config = dict(
    grad_clip=1.0,
    batch_tokens=32768,
    doc_mask=True,
    dataset='wikipedia_en',
)
Each number is 128 + 24 x the weight over its row's rms, rounded and kept within 0 to 255. Layers, rows and columns count from 0. Numbers have three digits each. The size before them is the row's rms in percent of the matrix's.

# up: layer 7 MLP up, 640x160, rms 0.137, rows 83-120, columns 0-79
# down: layer 7 MLP down (transposed), 640x160, rms 0.146, rows 83-120, columns 0-79
up83 112:126081137144112106100097126115129116108109117129098156128173118084119152149141105118155162086142113163115081086115112127092150120158136097137122110168194147077135111101127151093107096152156119152122134135103132112126148106127105136151156135
down83 102:112094134138142147134108130107104129124115102088117149185135115128121151120172171152115161126150131133127117056142111116138159102153109136135120135130155124120139147113091147091115094142119159160181137127145086080112149093086129117127126129
up84 097:127097162151135155185142127148110129084083100135126142124110107145130121124151124182101156125112136098104181126102130073135112095102159126064118140119121107123103153132136082095162125109127129165125105129140145159115119087127165137157105135
down84 099:146100153128110149155132105174166105139161119095114151121139128142126122101159087107148119086077114150114147133143128108136144100121100147145157093159153178115124105137109134131122110101145116122111168136139173138090119125144137109071125141
up85 103:114139124111173102148159156102123154159116102141078135112140098116134078114142094178096125127131125146095120146122149106115173108113156137131145101181120103129156135082115084163117109158097138117120103124057107115152141124116156130103135090
down85 102:122144118125154119130120112114110154097107128112087145146167136110094104127163085115136147092113143171168112147136124124122180137115086122096111172149100153095184128119141103135108133153099155141151085132114141127110122113071134120171104112
up86 107:134164132122178131078097134073128149126113123123127147166111104133166129160131092105146137140152119124143117143117098108125115170115123118135147137123132167078139159144143125198103147123140160135102100101148134152104114130173153143113158136
down86 100:155099174149122119163127152147122142105127129113137142146131144115119084134080160107100110129070120121163128127155142123133128097138122135133074119110135114156142114105129130058128077157176130151132150161148117107123114104052161121155127133
up87 104:101149127143102164097098135103102170101157136121115141094137115151119150112139117140119125128153136143085129158117130119168117070140137131135166113112132109131163098112115068115120130145095135139134108125090125095157099080131121102101113126
down87 103:135133137125088094112116076160086153144117143099114157145190143128114110129140136095132104129171124120159116094107107185131160161165091143103097100127137111107145117121102089107102166127112176149107144149133132125138101090107099104098110137
up88 091:144099126124162158114108085111112129157075093133170116110092124112120094155134173107139158120145128146121137104140100143143136143092134136131128122109157165098130109110173124140182117119148120100164128127126114131130187099132146179149118121
down88 105:104118154120152122120149120138140136158144080159122111133113153112118134143095122131113139110087108125145126107100116129143131126124157134139141165086081136151168117131103120110123183110105155119119129148119141148112122083103137097132148123
up89 098:111073099125128128101157121133126120119194139133116114129154139164162103114157121128150089137148138139111139164106174125145123112100117139099103162131101181125123125124109147162176124183145127136143096174157128126117130091090143092149128129
down89 095:114144142149148119147113136131152149126134137124107148171109112094104101125143084116125131091139120150166107142096182148120120165088065089135138149195117117116143124126108122073092122116128178111135088183133156169157136118116128155116127119
up90 099:172113103153143119124123093105159128123112086128140152092107099149102137134141126110151129085101092092116122182128114058107144131117133128174158114133136127139165196155154146167109130157160135153116105174133138141112116119144168152136106160
down90 089:104082092134145129136140124120164129120163136122118140139122152117122094128167096143142131103174134145156123064114101147113144099120155155159091128108074150131155115153114144129101122157107119139121165133186133087085144116113133156126124144
up91 099:135144075116111155132139123125120123126086122102118116103087145071183118104147135123122119169139113127103114129164111177108127143113161109144091121129128139146091139108118102167150134114128086157144140146142091166104133148068078178119124102
down91 108:106147053128170118137133132112127122142131143141122149128132124095134153123083088131120176141166151143130112133113082090166127140115114155155111099129117172105169140099106130137137145120128100131181138121133117136094133083147131115136146139
up92 099:053142141142127122111125132127096078084127100145055112107132081100079095118138111114116134135143101085107109116135134151137108127133158118129123073134125128144150131126145142107158140131153128112106102148118141112123119113137109128058117125
down92 095:090139106111127118121116143116146118135135094130090129135163133123167076143123107126133075105095123107153133116147142165142089124153151147148105132108116108157139137125134136105113147141119135131146127130128112103171130138100153135107147144
up93 093:135145171125120111138123116132110095112097158162107139118159114150144109165135147129141117131139131125084142128140114125087115168124183099163107142086152133138140114114109135115160117163098130162135133137129097165094147079143110128115104136
down93 095:134095130173125124129150144141164124133140150096116139134121129094126104190135161099092114160119121145146118128110155130129122129144144165105151114137116150115125113118104177124167122126147074154143149124145149148104133142138182081136185106
up94 096:138109142136099107083108162149152096147128117130165141133164139076155144183136151194112145101140097126140100115158146139086118131174094124158151130132169139102072129110137156097147140108143149169139131162133131113155109136156082134133125097
down94 099:116137120109114086110114141146106122085146120099096093117104127140136133119152164186105112115141125162135074124158152141092124145080154119192120085104149140128077135145143128184113125091094142139103134130153151139160128145152139123140134063
up95 103:154121138189111128098127131074129128143116082149092096073110140129183135151096086155128161141115130144114103131110116144126097141162144072106127118126170102094129121112126129140161123113103097124093104116140115110150076077083118098118121112
down95 106:116136147170134088159131126117129156123079092110088115129128156140125132128130146136112100095108116098143110109136128186121078090128168141131114128114119161093111076140140125118111106120119113128119136168101151143142119127106168127138108101
up96 091:130119120141132073110120137115119133157104161092141151176110144078108108113150117164124155170101120145092158093157145123143110149110140129152166136134085156110111105141109148169174122153146110116150150146197129154161155145096131130115093132
down96 097:144123115122127082053154126124119112122142086079121156091155151156143110160177130123134111124118154115106108152141146150120143114142114141102146153152077147142097104133118124129129165108097120126135143178099134124128182123111103128135075080
up97 097:116130097109115141120109140124163159143140129144116105168139145129140119117097115127120138145115154125133127108109110154115097150130081122108054134147136097124135126132171176094121134131079134099131129173145098092132164148117117131115205135
down97 101:111119115159163112110149132127117085163104078132149144123150145160096132115141168157163171177132078159139145097124170108117161135126100079130148152172089105123143152150119101101080107139121149120112114068077163165171119138107129148134126119
up98 104:111147093117078149128126143136132126167088112118112126116167145144131097155126113133132074124117135094109099125156093130098144170151148126121146119160162109161103084133138121133123118155077147142111139113124130119142136132138142082104152174
down98 098:152113145148151156148107135112153139106125128104115124110111117111138123124185091127115151108113117103156130119110117130107143113130120083120132126073145137135119141138147105094145145154110111130127081144117150152138112117127186163107160134
up99 106:103141143122144131100161109147138150108096137123140171145117135140135151091135131143163172126079106086101143123099080104127130130133176101121126162118198150124121108113195111120153118140160136135121183142150130156132124138128115081135109147
down99 102:126158156118144142152168157128118143123153186124134141158138132160172120159179140149139123142113133152160115123150107139162116130123176164193113114138137155153132109119148123139101104132150089104147144137149093131173122139132127055118113092
up100 095:128175093099156113117100127132116099088126114105159156133167122089116080103145104120107145132144126132121114156131140138098070118107120122131126139146142143146137143122109117122174140131102146141142138123110152118147123138139098133104132158
down100 097:096107102145117095117139144134144128140138122133103170130115090155114128106163138155127090117171131093114149133128137073142166171109128118077115131125142163148146144127136135131146166157085146129096097097133158140125082130146157144106088111
up101 104:148093120112148127176148109113088157109098108182142094155127101136128086111153102141165171143154088142131133100147133158108133140112097126134153082158116137107158167130164135115087093104132170111172078129120162123120142099117124093117096125
down101 110:111102152101164124149135109154100126100121108145058114158112160124123155111144143135117135101154117140143123082156134142141121135151150127136147110142081104161110138111104114116149137173087120133117122141138127128120101082148117147133143124
up102 109:113176109096118185099152135116150113145144179112133096159147062129131123115137136102116112141121125137112131130135150136138149104108101147090154149144153112126110131128169175129165118141145077142140148118149161138123105131116115138124164113
down102 097:153171065097130172111146126101153127107140117129108100126103101137080108098130099105136105133107130121109116137153176145107130144135100157100147164134111129156137151166143153106125147115120120135146185120137136114080085138143115130101131138
up103 109:150143118123164110107117122132071098142150143149098119125147134096147126137130129128096095144117126128137087098110129123149143091138108106138118142148099135098185114127134088104175132096127140140097114126124110147123154112161111093146108146
down103 113:158131156135144108120129108125132120165139137117116131167178165137126156134136087104123096188155118116145118126140076071135172118119108165103112132140139127121174107158152115107144103127136140133132126109131155164133134120115121146186114123
up104 104:111080145119084122143165109133093127102129129096123144120132123110122119116107124157101128116156105111086132126111135115125159120123142112116167123121107159125128116139158110111166198148122130145127147132111127093095076135120123137148125129
down104 115:146175100109060113116133139136100140128102150149092137141086108130155138137121120155117149182130064119093129147103137084123132154135091114138150130150110170129126157088111098119120147142118118137122143114099148133094142116108135112177092103
up105 089:097117133097106121159142136129119096169163108056124110108116120155161156119138137139110163145139151112107126150113107121152125155076181109132148145101095103176111141174119148144091166162109077134134109111082134167148137117165128157093126125
down105 085:131170095125146137127126125091117118103161124093129138165144120059155129110142110139120082126126146138181176159125122152133094177152142138161139131148106136135127137120081150108088144114088137126129165175140127123143146118173138092113169142
up106 094:104154138130162139116132174086139090113127151121143145155107104125162143135109113154135171124132146134123125099123116104116093082152152124108145108108124095103102086140130122138160129134081105169106133123152156080159130130062131102120069151
down106 101:131137126127155133139126079123125168120105117132123145147192137157105141134123130098073138109145150160126130136084167094154109158119152141155101098144099173185158152154093083121137141142134104094125161129089162123118154088139170114112115130
up107 090:139110110104164081151129105154109089138184166127125156126128138125126124136138114149131132157148109102145122132176110115114139135128167101147152144127100174121110095123154151095141150125139147137140139120146107130131178165142124163172133135
down107 094:090149132139141138143096130120151178094109104135141166143130157135132116117148116106123201120127124135137150134143156116126144141148121133098137129102174071126116147173122116188120147088106142153127095141117118108114098088130106103092158156
up108 094:114140114100146163088136092071120103168113164127132153125145145112115113144120157171142148118165112086147127114134126136151137145123132114153125124135112158121118074107126131153141154110132118140121131103158166133167123072185156114170098146
down108 091:112130111081082138162119069167139144147121142138145129126192156151145134096128108121167155097164114129163131117111125094158102116136131099135118168142111107152145139122116076123143111100110126155123058157114117132155139117100109136136128136
up109 099:158124107131181110068134143162172119147133095128135117158113146136131120099117119104131121076123082099121110119114165095111125126139122135122160089141186134096097148122124063117137125076094137096126117123138117157153160098101139139131101149
down109 105:185147122157155130132113148168125149112129111141129159123146134165108167109109102170110145099132116076123134142126175110132094129133128119109128142117116155103140119164096119134168107153128161064138168145161115110118100134136125115117139088
up110 103:150091101099108149120085129124128108131113128152102180121127080106170094131147121142139105109126100131136123095133080118118142099135156105153119124192183139117175151144132138149110116114143173112102124119147159101093153108140145078089164135
down110 093:159093176125166104133121122150172113105115102106130101143132087138153104150108147144155150085156090122148138104172118157122111107058148120120161082130153136169108121132122158117163164193133148145140074120106091090115163171087122101112134136
up111 104:121095142115131130131128112142150175162167104117147086129109111136136139126161173102075139155096112109143129153165089144134156141113135137150149101146131136146142136104097105113087146160151106116139114135115124177141127165123140127105125084
down111 104:102118133120116155101141144130141158182149111108114154133148112124148120179203134087113101152097203100130121151180131127130111101134169124139149091101124143137141136149075167115117119130180132166141102135104116105114115137116159135096124077
up112 100:101094131116096148115080142091102133165123134101135135103129092083107142062121143143170149139090115147108154125085116139132134122113095109122126145099137095171142120123145105142094141139152128177129147118112135119109116077093129115141127117
down112 099:149115102127115086155122085163103173116112092112133079117126170095098133105131133150178112126143134151111148108150149158150172103112096172132093138163129102137138118123131079143130133164138137120133143150148109146121143121166130147144114149
up113 100:132142148143145132130125142174145099137124133093154104147152136118120139115127117104121102112119127071144152159139133144133156136102152102110150130111091120100125146169178134137127126150125145104145105080126135143174084127186116100182153128
down113 101:139187157117135135103099121114154130156116088127136098094101157112121127076159147125080122161101148101138142146135176093104162152158103165143130084109143141112150128126153138120108114121115126080147159106134112142129188109143137107118147137
up114 095:116107116130105133128131122110125158105120104125172094162122142115125133145107160117115108157177162155133058088118139130112137121169086155148135109140118121093123156088145114111132129136143105146168141138159124160082083166150144144133182134
down114 097:140095068106128104135104111123094121133130110149106113103191123132134162117115098106141105141123119131117073123165105132110152182112114139142105108108121124120120137134141177161142088097094117137145124095129115162113102130115136182111124083
up115 105:113163113116137107159148124113125127123105108121162193158116081124112116147121150120142169092121122130154150098149176122097110128096153125139089087125166131099130138125134100158104116134150141140191103118114133147100172116162121156133118116
down115 102:101114149114111139141176118121118149093154084097118148125170143126134143158129111114106112111093149135142123128172105111104135148105111060090144111119108126145120098125166073106107119137123130113173080143115133131104107131149156148138144094
up116 097:119122134076112085096138118135117109127131129130132151140170075124074161109081136130134134167173116083091144132107121094113184131132112088122149120135105176136148156117122103135104137115119101171131118126138155141130096121127151144120121129
down116 094:104160099140115119119129114098149105095124148161119088130138126145161139109109099102112117093107161091121155140092143142125128168155159115157136162092121150132157159154095088153047156153155137134105128101121151101124099112151151140141118138
up117 100:127129126135110126125142110099127104138146126144142133160131153155144127121136122101135150154154182117128160116125161082122133133128140140134133115101119117112100126142130086180124144164110111161135111112093130118141189091116105156130122142
down117 099:156139144133148158104117097163142101091122132126150094110109151150147161131169111155156095112141148108124114130061115158161164104114155141159148111154155120096145134110123127131099097093142132148154163142142156134110136182115152111132131148
up118 111:147120122133113111103108121130077141141127124106118115164151140134140126086163152165107146178107144088079090093121154089134135109122134107088134107153098148088113089128116122139152106130131114138113159093141158156156130143117146148164125139
down118 104:163140120116130088161103100161102133157112119132094169167124145135126129118110130133111081182128135123120131107144104123164143140141096105114126115131133134118105171130131130113128134134168160149084150137102099151168135195158137128130117152
up119 099:107109114116107106146107068116125121134182087115129147128117113129116192122169121121132129119097130126095150136153149116179160127129108132095121110119147130083128143155129128120127154134112097157109100144122109129129104162091053100116112174
down119 106:150097163134139114151119082131174115145115162148131088113141150112087141112152160133147135102133131157137073131101150056155124144170105143129131131128144120101131118148116139136119164158163121138188146150147110130100128104120145096095113109
up120 108:101086168117117109072136129122160118112101115098135144179106102157118124159115127132088151073131133098114134144079104109152126199144137128130101166163131159138129150143106101126134110145156127149115130119108128078137104168136116125100151102
down120 105:121148131107134134176148179144164154126130109167130147069123113138102159119125079139125130098175170104203073113094140121129150136134161129137167090104108107157154164138114159160108122075114148090115117118138141105121160159127092087115125086